config.toml
activation = "polyrelu"
qk_norm = true
tie_embeddings = "early"
extras = ["local attention windows", "value embeddings", "an embedding shortcut", "learned residual scales", "skips across layers", "weighted sums over earlier layers", "capped logits"]
init = "normal"
train_tokens = 130100000
Each number is 500 + 40 x the weight over its row's rms, rounded and kept within 0 to 999. Layers, rows and columns count from 0. Numbers have three digits each. The size before them is the row's rms in percent of the matrix's.

# o: layer 7 attention output (transposed), 128x224, rms 0.128, rows 48-63, columns 0-223
# v: layer 7 attention value, 128x224, rms 0.12, rows 49-63, columns 0-223
# q: layer 7 attention query, 128x224, rms 0.106, rows 64-79, columns 0-223
# k: layer 7 attention key, 128x224, rms 0.107, rows 64-78, columns 0-223
o48 100:470493428502461466430491469488496522489466511448481508526478436495496491464567508469551532514524527502490489488492450496529529532470528517453518437533510479487553392517500491482546466415505473456547477537480552512568501601436532502475514530458515494480423569477467503488527531436431585504535454560517523549439507501458484476480523509460563501470512459476452494479544534468471492410473553451514473567479596517492579514565541518451453490490539460531426539519464502497528513613493555508464503512382483521529552564570491471470438531449476465499497419443401511508512507479472542545492455606502478505496539488510548483452534498540457500532583527537501540493502542520489475489518
v49 090:546537504532532500544461508547491464444499429514533475541509493553517523470482538554453521487520523444546473488500474448499567510463486447541447471467432468547551495451458434557477519468516469458472520549482549508537451544496594551448475450515525455495492445433525487480422476468583539551513488459493562514441478474481500439504564530485439444450425455438461450495532538493503485524455514550436501505497533444567502423461498508480516553490466418491524489468495469503577494544481477520494493423512518458449502478493509463535322493503554484460467505481581537483495521445477553548462493495540502553471486526546530496435492587498531473460443489460454505437471536497520517501447
o49 093:512470560551485491603458473490461480510502494577573488498505503531447474508525498487456462496510481523531505474491565475510433544509532443520475539464503526502484524480412547465414542509466507511460518464528505427476526440525468604547478555515462522456453535453438496505374458535541463535475535464500440437534446507607519502474499495555519568557516412527466487514479519482521540509472458502506428442556484485532440471459485494457453496505517505500478442424543522480512542425535500520533524489510446503509471496474560550484487453484551488491527502624548484471541500537547411514484526452503485489458506459482472506551499445383505525493396555480514497533448528509539524497512
v50 100:536565456510443521432555459579511533465501461511511517518449585527564535510515505505515534516538521429476477511442475396532528455526494467465517490424502488557495502538462497448514486489483489515487537556548534510393579500508519488567476456537545507494534505557533405516442475479519505440463466480494472471523564467455543496557537461490481521528462490547517514491541511491485498454523489499533473531461400460483423509513468522501494457508529455505569535479446537461470529594490491487501471453584478511433489486554484527561481485476539467501464447503518457496473542447545519481500487655452511547511454504523448432554503587470519492522479571490553482520523467584441430520515
o50 095:483532569486536502474457504508529479517557521531584457542557503515484480488505542462465512412454468556487464531454427472531487469504488434498437535442513522519483549419527519483516536552533516497478491484517460485471487459561473550517486525479555445470504597513540517459484475550489482482421487531450480551483454548586494593506478504579529593521543525506561531521541454441529503536525512533529548477546458493510503482471532533549524458473572494433465461493501520510507514434505560501418542509494490524489509486451576518524524445529515448460495476574490532439428442565551506468508542519526476442482467529441473575511444557510503543510502572468582472497458573426549530530585
v51 129:459437509506535456509443491444494567539479507471465554519511464526487503505525488493548543483455473488499494389489491599463486593439500555411540545528539512474484490454562523478528503462477592494523489445577503489551496454514477488467569548479515514496517530516469559439533516532572468415462499523520477506567425561546562521499489493507546508477513552477504491463506526506513505479516487473512520552492520554472550477421513457530441522487541588421493482494512514495443477464478516536521451641483494512468516555470508535496629524574496512529473486534483505536543511540463491439530548505543573472487548470529499573516521379511466477485517512569501491513523507462559484500545
o51 112:558497467481501486535446488515507554440599557489455539528459529441498505449419502471527539552542530453516536613514507471487565457524475568509469495478487523454510513587513503499546455452491514520554507531422454508535474469467419457448523489481464536546518509458492494568544545456506563532558490529458543539518554551465501439527535452443433480519516462459409509520488495562520451463558454454440474475550533468548506526539491548488529530544462458492584576577526381513510495517472506465519477513494517539498533561524497475471433546446497482551523538472455487547506562404516519506511457549485528523495522507504527497502473544534583490516468472456486454500567491520439484473440
v52 075:443435472471454515456509500421493506580474533476485550526443474505489440519541477420535447543482475474481495536545531515498544506508516528417509532517502553469475511568534504485555543549471506540536535438453488483467513417459557484566502535501486479543495580527498503481499525520471373494489556544480436504535501498584483565369493481480531569490604497569501534598496364514531465479473527464485497492509586524464458491532479529491537479568499541552557486539472509518438489486577488442531529498439510498497513505505440535492545487467443531484461502524509536523485483590552499519494491478488497446513538535476505542559481459463479545533556495477541520557435489518494481467509
o52 100:504539438506502510396535506496502491496504455436421504494490500473538457482470495525517511518481540457467515508503449538508538482463473524517469510550508494515540500525512481523532497483536508479542564541507511581481464578505519357442505439528484492557543425538532481488542527482494552481541460471514567529458523478361488497531513475456481354476491534513525514481520460544463502478504516532578581530448489485523533515550464502491530516500466507495517505531451449549499513503427483487478495465497557505469547470520428468551487505495398534501507517350528520522459487494456543493498474512475517469516502567496523493491537557537522511466582342519504561522512444504477528514453
v53 086:503478518463476471517476511435500533551522531487479446537510530485559496441464559486446463481457529532544481461516510453419496516499500501506497519507500440505518571445492523505464495464481524456537487525473468524576353578476409478436509418489540518512574515438513556559501533475512491544527513457510555572511472531547474427533510429590460407525416516524506429453489481487551401506464494495534538472514513542554563431465552438496512537466493512438440478510545494526511458452475448488509524492490541469525504507546498460469489525596549457482550595503445482517508474502498542526518505456532499536470507476504512609436451496472511474439476463510510514447539478493481497564475
o53 088:456473508577474495522492510526514487504464499518548539521445514458470477506553519459472527444550425504526474502513562496429550508471592546503497461483491481500554467475555499447504517486479502516487497412509512421452526433526506549514505560433485495425494597461423536505446506507507456531426465558507426499577489491589545483492512430487508612519528449510484429522507512455501454456483478535501462503536536506492473479470533440441438504553527450518513413439504529424480487504529503511540494507522446555516476493468549539467508496475553526453461511604523481480559479529534506567491541483520503525487467444522479426562492436483448429568475609463510459517470537540493461452507
v54 109:482469489521458520517551499405462488570473549408464538478480402481432486499541422474489465503510484500538543505532538567522492453456513498499535538572472515492467457539507441521533476496477506481554566509408581529490527508449510545544470464526456542461502514471577520496467466452459474478511437549487537499410485555539507506544490461498488436521461552521511443525445443512524443414452577539473447556527520505433551516492536472500584501455494518547557478527530471486476473487513446460462528413557542536516515504512478503498583487520535534490427508514433491482485433570545445464430512443435409489533516444515530479496523507520484541429527475512511531491537428492546511494498
o54 108:447570485473461501423578571496545467466536464469457497493506581465474525502513523516512471512467507486503428459528565553488534531416477533492499463532529534490517534555502461492527490510519516502463574504505516535549489553473518444490559454456481541523534433534484446549494561509517538551518513449532455504538582439378566501499495433550482382519433512471519508458437496514457500507575490581561481527504463501506499477471483509463488565452452496528575541505477481509471509474432517575523451530565527494549459517510431507539536534470456499522515506379536492506504515447531464520568458506460532515499523541487521485498512467503482529501505366540524545522498431545504563526469
v55 113:485477449516447487460523445482499527500549545482404529494480492520433506505491413481517561501518480463474521478452491535520468500493501514514578515531524535478486496470533544420519494411479512508537556538590531514407534438486463510594475515533507518534503486596519506497490492467535450457468422572534503504516497551426543532579481505480539458537494539569502498455481501498546492403466475444568476565488474485464523567466530475503509482508540491471557479487495574492421485518430486476529464567505486525437501507524414584570661471522541510490461466520545511500551551576476497435505528518460506470499521457489445493545504495496459504483486547560532480547550466500529495506520
o55 121:476512536469510510493496540557491513475615532473501445526490550452551533496484611507485521463492492486545437555556417548504558435530510509514471487454499570465477560556590461514536492497529535506503561462448495538502510475469428395485504506425514471633507516517524476519556478544543513511501477496493491510522576511468470518508493415530430475519482472479501491513463512546494433522571510519447534512562447480509577478515472506525560466519516503469531607601520460528470482527491479504498508523546511534546534522434506479503482537476574475502517488476449502476455582435505579504484453516476537545502536480490528500520427535570517524537514397462534477503526509425452541498477
v56 092:508523443520437497437519524479539514460491531489504548494507538466530507511514449449503475556532474471434499561461532482587481510499474556476509461450536543494448516540493537487537492462453546550536537520508472465406597482500452515554513522492520511511512542500459499506485462501505486475505484520504414476543529458469518553524516457474535505572600549536512529483482512485523492465502475418561468475461484564376451543531507475503524460514515491574532520545427542468370557556485523479533488479482514571490486493521457553520639448482527469519545504533527439515507532496539475466508480604429538489492466503547474517531462494488490525493527566483584534552512433563488418497560
o56 084:491563497469584457425488580476566538472556519446512506510494519470498513485479473489476531496463540506505500577479446516537541452489438562519425525460550481501548533472561497529581526465540496564481442511509459552493480549473477508471505499452564432536544588533568514524582504524456490490453506569484531564469544454579462504511456519471493619489500579480551519482492474503477460571516503504452462501538503523498498528576489505534580500535488484449517512525427481580530448531522513458475489535484537516499513491439525444472503523520518440477507516573443520515413468495521563498487501505505478498526477560444514551505489535542469549510652598516522481503518545483535523514525
v57 077:455519552465536521454507515510523499564458503526470454523553490526529459487443566541479496456443543541519517502485510471438463497490496431551501525506477444466525569414509499511428469501552520469508498502488451543581406503528469476404514443475491502562522457407531511520579559480490474591521548458467523568466503521508445438523475521568481457531412513495513502454515518497529442518501491572470531506541499516511473476477533444517465536535517486416399524488557473521552474459513505471486558507485533452522474527543629459472403572510523504496524557488437509506465430475487525536479490445532483557460454512482523494485430436501526489501487503540500453411504554432500531511492
o57 089:514455490549460528557470476523475493514429546527550510491470483486470464541599517487478497446519443518482464481490524469464506507523569502502566479471502484495497473452486505433463480510482494489480512464504533456486535423498514554520512525481497519434473591451425518424441501515522402505437497517523431468514481546647503529472543482510540633473522487513499454471521546441517489492426518475491472496510502554467446503447548476486431463526566462532453463458551553428471508482534487502502495477497452516521474516518540563493501496510567498466469489660543498512529504531556440557478534529497531473473469429553485449475485439465440469524460607482500463461466486509505452504532
v58 071:515483450573528497529501544538491445497479486460515506519445462465428524524556534480525523489550464492486507559536506518540510454491520544457472502544513498534494466565453443532594516536460503505485513465478508459445647439497493561547560560467504500474460556469446504437503413520482474467536471478507428443547523444458517489507523496385513598488586477503485523485474531518442536527477580550448474489468551503502506531526454541472511532431488462580515497494491521512522520519507538507502491416475458546492489456444346511494486461464484514523494436523516483469510487510506498506486507471503496486526452467502503501449551586515454518572500483402492524562415493538487569520484
o58 083:572505505491513500503537508470474508467548510517410558499525554528505547529412458555540454568468541495473512479490556451553439535485468522447482549555516473543467573526457496511499503520528450541475526546524484510537481535480497491501426434538539549534554341526516488561539485506504512446585524460520501467507490463376522473535438543477440346482482504533511550525430472571483533513526461463536523466457483497528499520500486520533487531479422570496515503529468466574496492465498517471504477514534553455489509479537452483508508491522449514521510566399550525536508486464456466460517478477441469491539560491483487557525533529494502504477481392499508539496520477536547555545458
v59 085:511519472554478470490519492539518466465506463489549553502466531467535503489516533489504545555536474435524472567475497457566546535476487546477483440493474530550473498584448499523551537501460524511499547513457513458452577463483571521582513536483511531494492521457423473432424421518493502485557469481486441483546550391503526492442576422420501530505558522494457502579505462499506518536477516467456483468443542522487455422515464491445536483462500461629559501542475501467439548558506510526536508413468483544512483420491403513521537466470480486512557480498569420502502528519557489435468466569496530522521505538543486540479494528471497490512511506460555531556446454557488421503515
o59 078:516564504486580495459517540411548541444563467511464521540514550496497529451404431496461489540448592512497570525464546473532470480510428567510426593531535479535533560511485547560529534519499508590462438536509449533456465566491473566525466492521519476533546469520539506593507469530504543495484506528495551523464516425502453493555444531481496485503513506529529534499464455537490527518519466484445489440519475474534467514561470525505530555518399503466530484524446434581560485472505502470503506523486550512452505460475479465463521456509467477483510543488467520515471423517476501459482452460473475547536498565428497577504542569511539562430570525525552525545546519523578552533516
v60 074:521470473527525489521477473536520512493465446474490554488479494463479469513547525456545509596509444422503489489475497456549540555539461553446456456474423536493463470588466515504569551459452491475540513477545507477473540431510563547534518583481493477519475506493451457410480466519510489455570504485499379499582465404473489442389529532409528519514576528496450512611481426502504516514489528477486484475460578508526467433510429451501533477462490518544582547536487517521479496572558521477528539481456473509529488462465382497484547502492441504507524496510591479481504541545518496437466480524514498481535483542477498538515510483494518500500536487541542542551440530534516487514492
o60 089:520542461486524496430508492447492543494557482492434495530486487517494502467457468540507525569480599501508538483477504515540493504501472533460446521558492510520529523563479505525517515481524495530502482576494477571480449581470508465506468512548498490550518412505524472547514492485515582475567479496524565517471527450361442493543457518471481363503494503524515519459486480560450511487525491490541531513472490462554528523570460544485487544493438526499499517533458458566545485542479479465502524521483564507474544483530432463503460480467417500522503549364475500509492481509419492479498413510458486552553515548456499542493545601552545535451539372535505545521534482521547569534490
v61 082:560478513476541538518479519445475560568512554507468413522498496513479509484456522419460428496499509517498533449514548448482528461547526480468458571534507451474512546452511492518470451469457486480491524532517455527504508469457460508492491477532502474504491491495551518631540556479518513472577534510496529515462473576487439501536423519581532442519513514575528512436487461493487495499508489479590506497542443546534465500455500441576488447576472544397417499508478510557525470454483443478516513535567532486522516581503456499469510486552473468461452531527441573448507441488484422549508489402455459467489474494397500500411501501527485514495540465453440473424553473482509543527517
o61 093:447467474535461505434503495528492492534458453451521508480510441498535500529553523465535500518510454512518448435543434554516559542444562465499505451532488494504532429464525463482560491479555501472527544470505558516544493539543577457475528519450516473453486461523466491440561536497447576466506430511521504520543543480361547516460530473470500412462454563475513445507578516486405490459496543552591556601462581494481550481489521452463460480463524479507519454487469541522498494582530510566505483480479453510530542493501472492512472507487431519449451502352514485461512478515485542547549537497521472497526483482530538436503539498532464431542557417505492489484489495518481484442489
v62 095:470529520483476559576652491448475519507474466496496478438512543431464501488515519451504450525544480605557472508528527473446457456530520509460477471484511496483496451610457496539497508600498563516455525465444482505491547450535475508524492502501467514426540499482550559558490507486409523513541438527480565517549508510511483507521469436518503469492570471507494513564486445501467467557556497478457501434532452504529544567503504534504537441535518519622462511464539518465491528499471456552484510414558464514607500519475447494475527543506467461524527463509408417472489428450514426469528476489508503494526507493492496460490460478513485527536487472453499548487544414485462430475516
o62 099:449543480442501516402560510467518471487494370510458497515534498555533559463532424502512466516483506516477476454488505577485522484417469526502502471535475450534504429447597455528598458499503455481515428526516479496509526596530508560508479457528514498471507417572529533503548544490462546490490479511547530478479535469371520481492553505522521440460489526471486482525542472492476506495539585538563531531410491501464545469473532476506443505394460510487518474498416505476486501553492539499461508597475497444497508470525455473461584495537453511502470493399453516515532421525491549460546495500548477535522486502569507500506534525579483500497558499545463502542501488528488528483547
v63 085:442492529501500499521502524517494477479468469507574523501515452503531474515546520516519491517493482510496479538519508522527517501497503486508452465477465543530493449593462475570502545571538474520496516445398556473517519477540594526507484542491466472513454529445441451428476515534431505544538517483483451477492515385544492430383525514432498543389524488445457538616517469497496521561475518534429473456473570459485450465541449575469535515485490502603556516520491435512538528501596521533532537441463486495551501447484562444451432501439460526530493472492557447510448474526529503499460454530559517499520498571535525518487504467499502516554507509473539541516409520480535472456457
o63 080:533532477499542476447551502404500515461504467517436518505495491551476496469456414554490490565443591504471588478436547484518438529474405547511501557557509481533500500499437520551468521502458493530499452596523482547480480534476495555484500431593447497550491444492545472507458506501537494499520558462491554521387468463488473449524499555510544479486521491538503551464464447495520568508495516471463461474446484516500489502562451498527499573490441531544482477497485479533537527463449456450478505509493577481436494479539471491532523447491457499522529513475491521571474459514480461435462441473461522494456510588486499544472561554474551576391528481555504572530529439518585515549499
q64 104:447484447527504481464514526458561477559508449518471500497567454457504429525536532469461512493511494469463490496513531574436512526474518615554489494549425541507551452495539500524484517446447414534539495454492560520544451590412535445426512588476521456462510499504519515460523501456522512515529534527502463542490486485534481450442467542560574510469534513502460506493501471417539503560469561444443447459455535531507453547584595501498455513565488454540480478507479486487535529467516537496533501510467503503494464544545483439539476545500452497466474590488476481543432446513516460509477398519484543524524529509478557547436498431569515515541525559497481516450495482485556506600510
k64 091:522456523569435519518453462553451515587433495453519509527464466427501547540509464482510541500456464505568489489494488492505504531498503454471496517490512504502414513512508452465500464567564533488494467513512525497460571523508512486591434504519526562523532526557554514506480481539545501452435499473556520475482482504500510520530544474509465489500586439444576481507489529529485508472566524541482531548545472435491489541452460538519472535563490516521533598453534592469509479485499537437538518509513446531460549518527419531524524511471514559548450496524463571433529559532510618480443521522460539466523521512500522509602515588466446402477504476540516498573512556577469544460442
q65 109:474505568427512525552448588484532531520465509511606465435452471507570557565509479496481466482468527540491576555461462546510486504460456426510468578527501490499511534555544528477469534475501525575483456534473490519482508468573510518435446502532484563510492500538483486499483554518524516490478529477488557457510552513466455493460443474474503516498509513479479502492535545414410549492461448497476484511474429438526514448489431543563526459490452571494472514455469463498521443506505481510468571483442554466601523487491430481559453547470439418450454466394545478510485456477530500546524453521521518492527479525532455413516559496501489556539520516536521433542532432468470495469574
k65 118:514507533500478547504479451585443501464424516492476496506447537443527578491559510494479508441444404492520481479481481522533484530473512429489540528476571483495483557489445461503529510532539541486472497474484450518476583477499456518528497453588563525497526564541510490504490439556565524463434453537598458486479559514475501509522500458572501482515542415520578480518510542562497557495546486580449557548578488459561484462498450488550450555560425489512475582507498556509490481479480490480460521522514510505470541480452514536518552507420525541533567463476480519428535538464459540442530572514459488476497461446532500524525533568466426508508559447508494507563560471571502507451520
q66 113:515564467516507464452539551504580401510470477465559567491519511441531415422480490545588416518575515436443461466547530506461537525528456554538500502514417518545519452444511456475496419511482444489567543481500539485503405501436521453454506469511496473528469405467545530553531563460439550526496506503495496526442475483529524430502529512540520517461504541467450471533516433523555477491557573485536482501494507491465494532494493450470461472437548520514516504493480463502507576486532473560520506480480523524463466483580571468470486518512484539514496582537539519548469474544531474485438512499555578470488517511506536495403471518537567488512456497458444544461449496497504491597494
k66 133:523527468475531471500498556453577465524547474486499510451549485531452415484501504447505497535516590520493528525509550512485534469508455564530473484471433543535503400523514530523468498458470521510534530479479562489541441497480534485475571531451442495490514462438500503502488546488429500524561551583406520504485449478529503490469507565452543548477492588503399480512504464396512461499489573454492413500429484534499494496505560485498485441465561534557503490481482468516502505537517501491578514475493494523555448494499515471527437486538479432483513543501523437555440417490562487518543398496504471553467506523474546508481467424562576500536455585498512464395479499465467482539517
q67 141:494576506481542457485468594459594475458508468526539559437486547505519497428488536493438508529477571527513566549482563532455487466505443536546443489520479522507534484511520502487452480474498497556498485484484559491538434451532506492432519506482472512516539473476493528518557567497453525555541548530479487521450550477492492451460477532451489522487503553472418499509467450443535497475497470469502434447457474501538479413513487498479470469511500490527488492493483456493546525526518509567479539422459555567572464429516525376461499543507460438515558573423490402530454430466530483500575414514549537554490447569508479464479460452547551534573466522519525481474542475475498483499574
k67 100:557503476494552474498441547549593529503515473476512520467553476455504514514464560493523537481444526518538527527513526490509461496476451564575477466541461503521488439495584520525488484504491478490539506544492546477525471543507546457466552582443486541535514519490525497450542576477500503529468548519428471546476482500555507465470525494413493538507524555453471503454460485360495522518530540471539459514398425502489542531555514492525429534475508483521509529538530440457520514521524544492486547517451416537517457462532513436496508566491463423512508589429468468551457452519557435495542435521505511547450478578500523438515509447546579451494433550516515433424545527495516538526549
q68 114:519562462573528471492549565397558428440496437528561502427564509478466467411491476530537523573533532479476524499495548534492495509523482579548512491540516521519529422490406520487466446535469498547475525497501561479540397512454451512468483491476490477474527462453502511509538520507439482543496522530467498527445487443526481474480489530480514529455499492387438516513435443475543461496477479451504436434495506540479491542523533453508433524480523450517500465497505463479545560518488541548530474469431535524541432469551574442438504558457516499551497592512518445531519495492491504533516469479545526496423507534414548551408459529547491505549433478476488552452537554492525502484497
k68 110:547500439584503438438559519528580486466529541562561488443524472518488461474562480481478558562514557548511643495527531547541551544453430532490489418468515542536527458521524557517504525420518536555506497503502499426552484595394534503448519528435490565517591464493503490492480469519467485535500525537441467509478472478506504519451537526530534511454479543489493540546471539458515539532462535465472424455420450549528477502482565477481449487509526470521455517474494484514504563515492580508555460502493485572535462462483454511524502511474505464506534552460492458496464516530512460554561409509466544552476574531554564512518545462517544465519484544466528505460501491458512500536469
q69 153:481495560458589451475476554465555499461555471563541526452588520589446531447506521522451528493428556525483526541464550534457447420578469521539466503498487481482485486500512521523399555503519516559538508442513482451503462452541512465497533545445557478493528511477507517503565518533478532557518534540434489548482556496498485511464507539434513530527533537495471543507448487467556486479475493482505471418481476524505462454512554477535510478556559486515489437499524494479523498479545473529477488455454507534546405440462574465484488436522480467462533502495489439508451474522506529501559470482541439590467482544481445538536490463501528482581444536555564470407479547400564480447552
k69 149:500526478541535443452497536491573464452515484578555525422564459531481466442490508517504551510496568509548549478504549542488492532496458570525426469493533537485545439520535532493454496442489530590536489488501513470576474539438554476453521559445483540509549467502498549491497508513445502533511563557447467543490508476502521456450545547455548568468470569450420568559461519424527503506489483449475404421427453516541502470539563484490464524527544495533470477476507468447540528511537533523550453529477482588556427426508504472528479517489480457475525538451505452547422454481487480492535384515493528526441510547517521474524515468545537468544444532500506453454515532451526504521500
q70 108:553444523452443528537441472563450565529454532482468480509438494519543525612527525511484488497501402545497442518516440451542530470424503431475561456511504471519470554484498448492542511485498469453518515501541469542484537467546552482509461474524506463534452571531493467499448466499553478493472485493525498451493444573518482488534530456518491435496487515589532478445567526543447533472524499528595567597489468419530476490496471452524468423561512512499541545522499531559434447436449485480469553450522495488449585522487451506551497441460467461512500470441490561412494526556542492512508549477492483550514504504545507454590546445466538493433558488490460505515502446508483530535508
k70 081:470515557416518547530464510464491520504488491479433521560486573501467443495478520516511458457545473471500378494440461474459493458558603499518464570512452498414521570490423434526493463562543475471460560460466464594458503390598470518459485487561471470492418480489531482496465502499526527439516484490527585526566505483489482451558455480448499488497514504552470437483557510523467398493499467488518528567585538396488522489500484534472539486442491533505546467543489517497547473526501420498496570511533551457498523488527529527493468477508502501489505507515518439495512473500502540466445545499515431464497429457472454504489453535469469574520509487522522515543478489545562500454495
q71 165:529487493527389558527477434546428513539470558445473467515439519448543483580498487498502477527552414492528458473532428455527574499437529438477534495537496482481469502519473480493554466511480466447455491546477511551491512486498484529516449436566442490486452527536469455504439443466525477464482460443565519429532470547513472511508482434555471446502473467535515442506551483579416515462532481542533575582510483448515516520454465524476489471486472506513545561505485525554481467479436468489482537493529500440480594532544437513509492553457506525551490511515482562452572548503518510515461572496488536487522519477467539461531495529457481479440512466436449534573510452590412537544443
k71 093:434532548396534533575460514446484509499493452474423519570488548520471470468456520501528504480514482483505393505422504498446506451563618529487459550470480519428513524464419412528476477543517462486478539424505481584458512398581443528467462473553484463491435524495483542500478532508509519474548498511512544500537502492503487442552457523467521515485516515527442480483551470525506417500493438515523483531577589441509469452487523513523531494514530519483533433527503510501530452503500399535527526493514529401494497516505548501480454477539486495493471515487540441523496429471508517471464551504530422444509395468489434557501449514489491551521503521537485499498480486492572498420514
q72 092:492423556437506502544435530425430519493573465546500435496511513590486548500521476502523496503444525628512511560490499474477439443522496476506492502513551398494475514526523455470492501557520511547494534479528464499498532490613503503502446497510561442490558533516539510547554493544482538535530491504427530509480525527485510490526488482477490511536500507510553570448498538508507467458508490442561536470522513523507473455541448484603541561464517496461472448515569503491504462445538472500431527474495480468495461464496518515513502352533497513525525469427492511421487539526488550511512504522551417519501477464506415544529481490459498509476487491566596458452441536421532570429538
k72 088:539509474519462536537506440556493509514477478458489450497493520478483489480466475526593536580503464464497541498442513438547510550471449524437428494548491505491479524520531531440550446488516495485499480547529514558479570547441491568544364451486503509472529488576500479451504492489522464523500446430595485484475464562494529517549507469543491479506435449512504501489443531459488500463515430500540558477456512472521510517530484531514572510507511478485456512569500566466540440471477496451495475533470453519452560523480394532555519451529532472529456416548483576438487526562476536456467488559463513400498488482497515434488526590522505502443524431518496529547528508591518527426439
q73 083:476521471552508453460547506493536463538523453530527589558438548429478494491437483464500500571526572506485567507506488531428471524495529501442509534501494532490604513481547495488459492465532493536499475468456537512504472556487504485528455534479523510453438493473539516509503542477489487508500558473468462500577422487515522507522503505512411485476559513489521534499483504470528454421464485518478477497505543499540504494537450622461472524462419537565506451477437462400551408523531474560470485485536541517476525451523509501600525507544537501517437498583436535475480493603513510495516427543574558499521515524459402516446498546483478426538522518530547593486548497475478558480528
k73 081:508469501459469532495526502548517539577546555527508516501478549542542498661481435492467422493527470463510514447431497499475511491535480478539488541475548532438457472524538529505475546488445547477514518546483446515474494559456569529496541468563512512516469487412465563587528502439495539472495471513550470538489505465592475526496469507508504464527469493505555524513472481494498494410537524425493489460447481476444510574514390561531442481480534439476449526424477532489502508543560508529535504530514551497511489485507488509462478554525486526545399550606495507502462570518464467511496526426507563532491527531515520456460473550480473457532484510559451511539519469511402563566466
q74 083:507524504545529493447464517517499527506476409479472514623505500464540512497562565535505570499471488532515504479411507547462494467509543500477453528483481539537640484490513483492418465490492558548485496451462570481502559568504452458515461564467534457454509453419549576452525569573496481444435537492438478492511515436524462501528596463545467516459563523475528500478549544451497484492492556477508501500484508494486499478546484483459407460474482489517481465520480529401511489522525459487508522442524478510498515492465493541523488509540478444573466424537505553523491466584546535496469448611573587536535488549539480537496491490530496503566549512540522465492556485456491521517518
k74 082:548506495476528532498483499557560502497556484535565498505451548541574560556534476538483491453482451470516481495418498487560459490527487523578530504536573520478506566528474495418513512547457518517538464532464466506494460503434524548453474516558491473500482559532495560522555559505566531482479486478582486601471593445536475524480489465479523460492497442494529557514404480503551550444581473468527475519486405527544544543582420499560473547522499429495446556501524527428482509490530483515471514559497525526479544433480553483500560539466525483533541516497431509493459554533435481475501506556510475431513482448504457538443523588539483537535489483541478521506529497555565574516529
q75 086:533435504534472421523552465496493492481562504589522516557472453464529504467444452507514546474459462519479518525510526490544430555534550534473512482474521551496511480519478504443469510500488445506534471510497478423463543567414576548536518587490529514540513491481505518498496496530529522484477492530497446567544530451554540559427515559550503579506516470431506506497434530488532579599514444486426460504561515536436471581560546534466437557465485494518488464501519536431539543505524632469569460585475454517484451515443507563516494504488478500488474462530523475533500537432450478500518466517438502475496521452521549529485527491496463466465576498522517478494430566452560472531463
k75 090:553493479616502469486498475529537494541410496470520482537526499516544525546590431439413514453505540485457527487487490540512613508480456446494449512450523495574479525568552591477525488442435570399469494505485488502531499537507541463500576534491440546523424497392491495505463507513449555453504478466472478526427482523519459506517511515519537509472535434413522466497518520518483436564456548508447478514414513511511450499508482466398423496472495492482453529544426505496496538537541519452503495487523467484448487554492548510445469447497500477527512427509453514564461468514509494465542525549490493541510532574498559466445526533538483501569514475498461514476567537522508510525468
q76 089:455460461485515463507499492492484455459459550536473554582456463491555431540556412454509458471479516390459464489519554562484514557485488549483406614432519489498528488509513507484484496563503443533501529462496474424521477502465477498515508577519502553486549460433474548537477533509516530482480455457528496541495552486516505451438520473544501546483532500470522470525606522540494496487473489526481503474536522527428483515487568516418495510443537514509437530457460489544543555457553494464549510553479439452481540549411534520541427462527480562481446517488553492535516448527490523520435539536468585515472479482548526500388446485542478514516539551557530439553464546492498478518458
k76 086:488468513561552432543521521491440491494540534536522526526454492591557515489473491497519483526430545455521539432500509521510459515471474547500534512514502442488461531447566541485560544487462530479554405503540563492455472469495543469523489452517421464409467482562495539441508478478525503532493523448551563480443509571546500533474500538462489496502507518428493495497432507491515425537468523526513486458478516549502535514520558486531512544600481507420557469528485517556524428441530519497489456481465466463450487512475502551472494425554521503416497441589428579491547528479444479458542463498501490452533563448520494589453565481579547487455492476503487580440562456540521487517526
q77 086:457505536422538553500472497503514487507520455501503437500525521566528474465533573528505565502486446571532588499473540511514440442494523442512525420500508507471459504463499522503570549487542565464506462506534507579523582623526468458471539445522503505524560615576478486485563469556407438487464520533483515459432586483516472487531485502532491540518496499545510545489525476479460508495512547484537491482475443515507517523483517520520486507519424515475457434531577423503573542504437503518481563480476456491505505539581485478501471480455443427513503491402531468529503490441481514568559541444472504483493532499539548515489517498580579515477475506568501433529488440505466471457523
k77 084:524540522499503549506505502505514511448481419528548482501485527547519508444596490522530503445499498519398432582494487484494433463533540551442493518507486449528515557551422474396479448559523506481516521510491463505566518455471428545508485535503544481531581525527438500481533530541474529532521450470499470551437527493476528445496465425555480534525484542502461491538443464483534520451512482461566496469485459466487461453587505479471549497447515419609415551531526474448466507440502442477429489544488470501575559461548507496541492437488525456469472485438514494465511470519542490502505460498490445504483535523536398483478496547515586512506515439531491514502477543460592562448496
q78 093:433488499516545509568527479440472439466533522563528537556451452496508378561540438446527449473506507410505511512548505531453496573476495536471458531488467515512548501511527508554501570535524450520545527477540435494507493516494495516470489505552542610555454506521486503506497472563475537501520489464564474526554579439540556459475474498491477533463537537523481490554536486498506543515457521538458471509545532558491477554464516551455441559491450572518459498391502450553551532526499543494526517579460510455488532516517504558534424477463450502451477501413530485538490450473464486510469513465462519446537506455522553541421432510546525473498514506532480475605450522513474432437450
k78 094:473487533541502494566470535473473538565502512544525514522489450537554501475497475433488406532439538498514538499442487507541458513448474488493469554493463448499437451488516582522466473512439514445509505529471471472504447537532559493595535450475466520486500440486465486530539475486470576549545522401555557491477480585548483484468452505489468474542504548488478476509434497495501436548458501525574492476470504517433473546461608477459511450488466510461502510482513434596549493456565540454564478508456422444538452525508463591520457439585456535436433478582518502504552504516463463467505473427482487474503532518520492516432515492546574494438498490457437524464495495533467494520479
q79 079:543460512502452520511506479593501474547522555461452471438568475532517535576469480523492567474485444565485530502455503516507503516556580486556504471460482517484465485560481501475533446524437522491441459551511553451489536447462481522551475532445508425501501509519456504423490479473447510461468474540417511528479561531411418541458483481508565506579497444477510542535439499498489471547505489533508495408518485505472499487489566459529579503485540439516562477500531551444529502456473503482426491511460461569551484513460515489455589482533538500551548463522512398487564567540508473427533525436501432514409423518436475528570550508516442504506502474496505479492503560511526472510496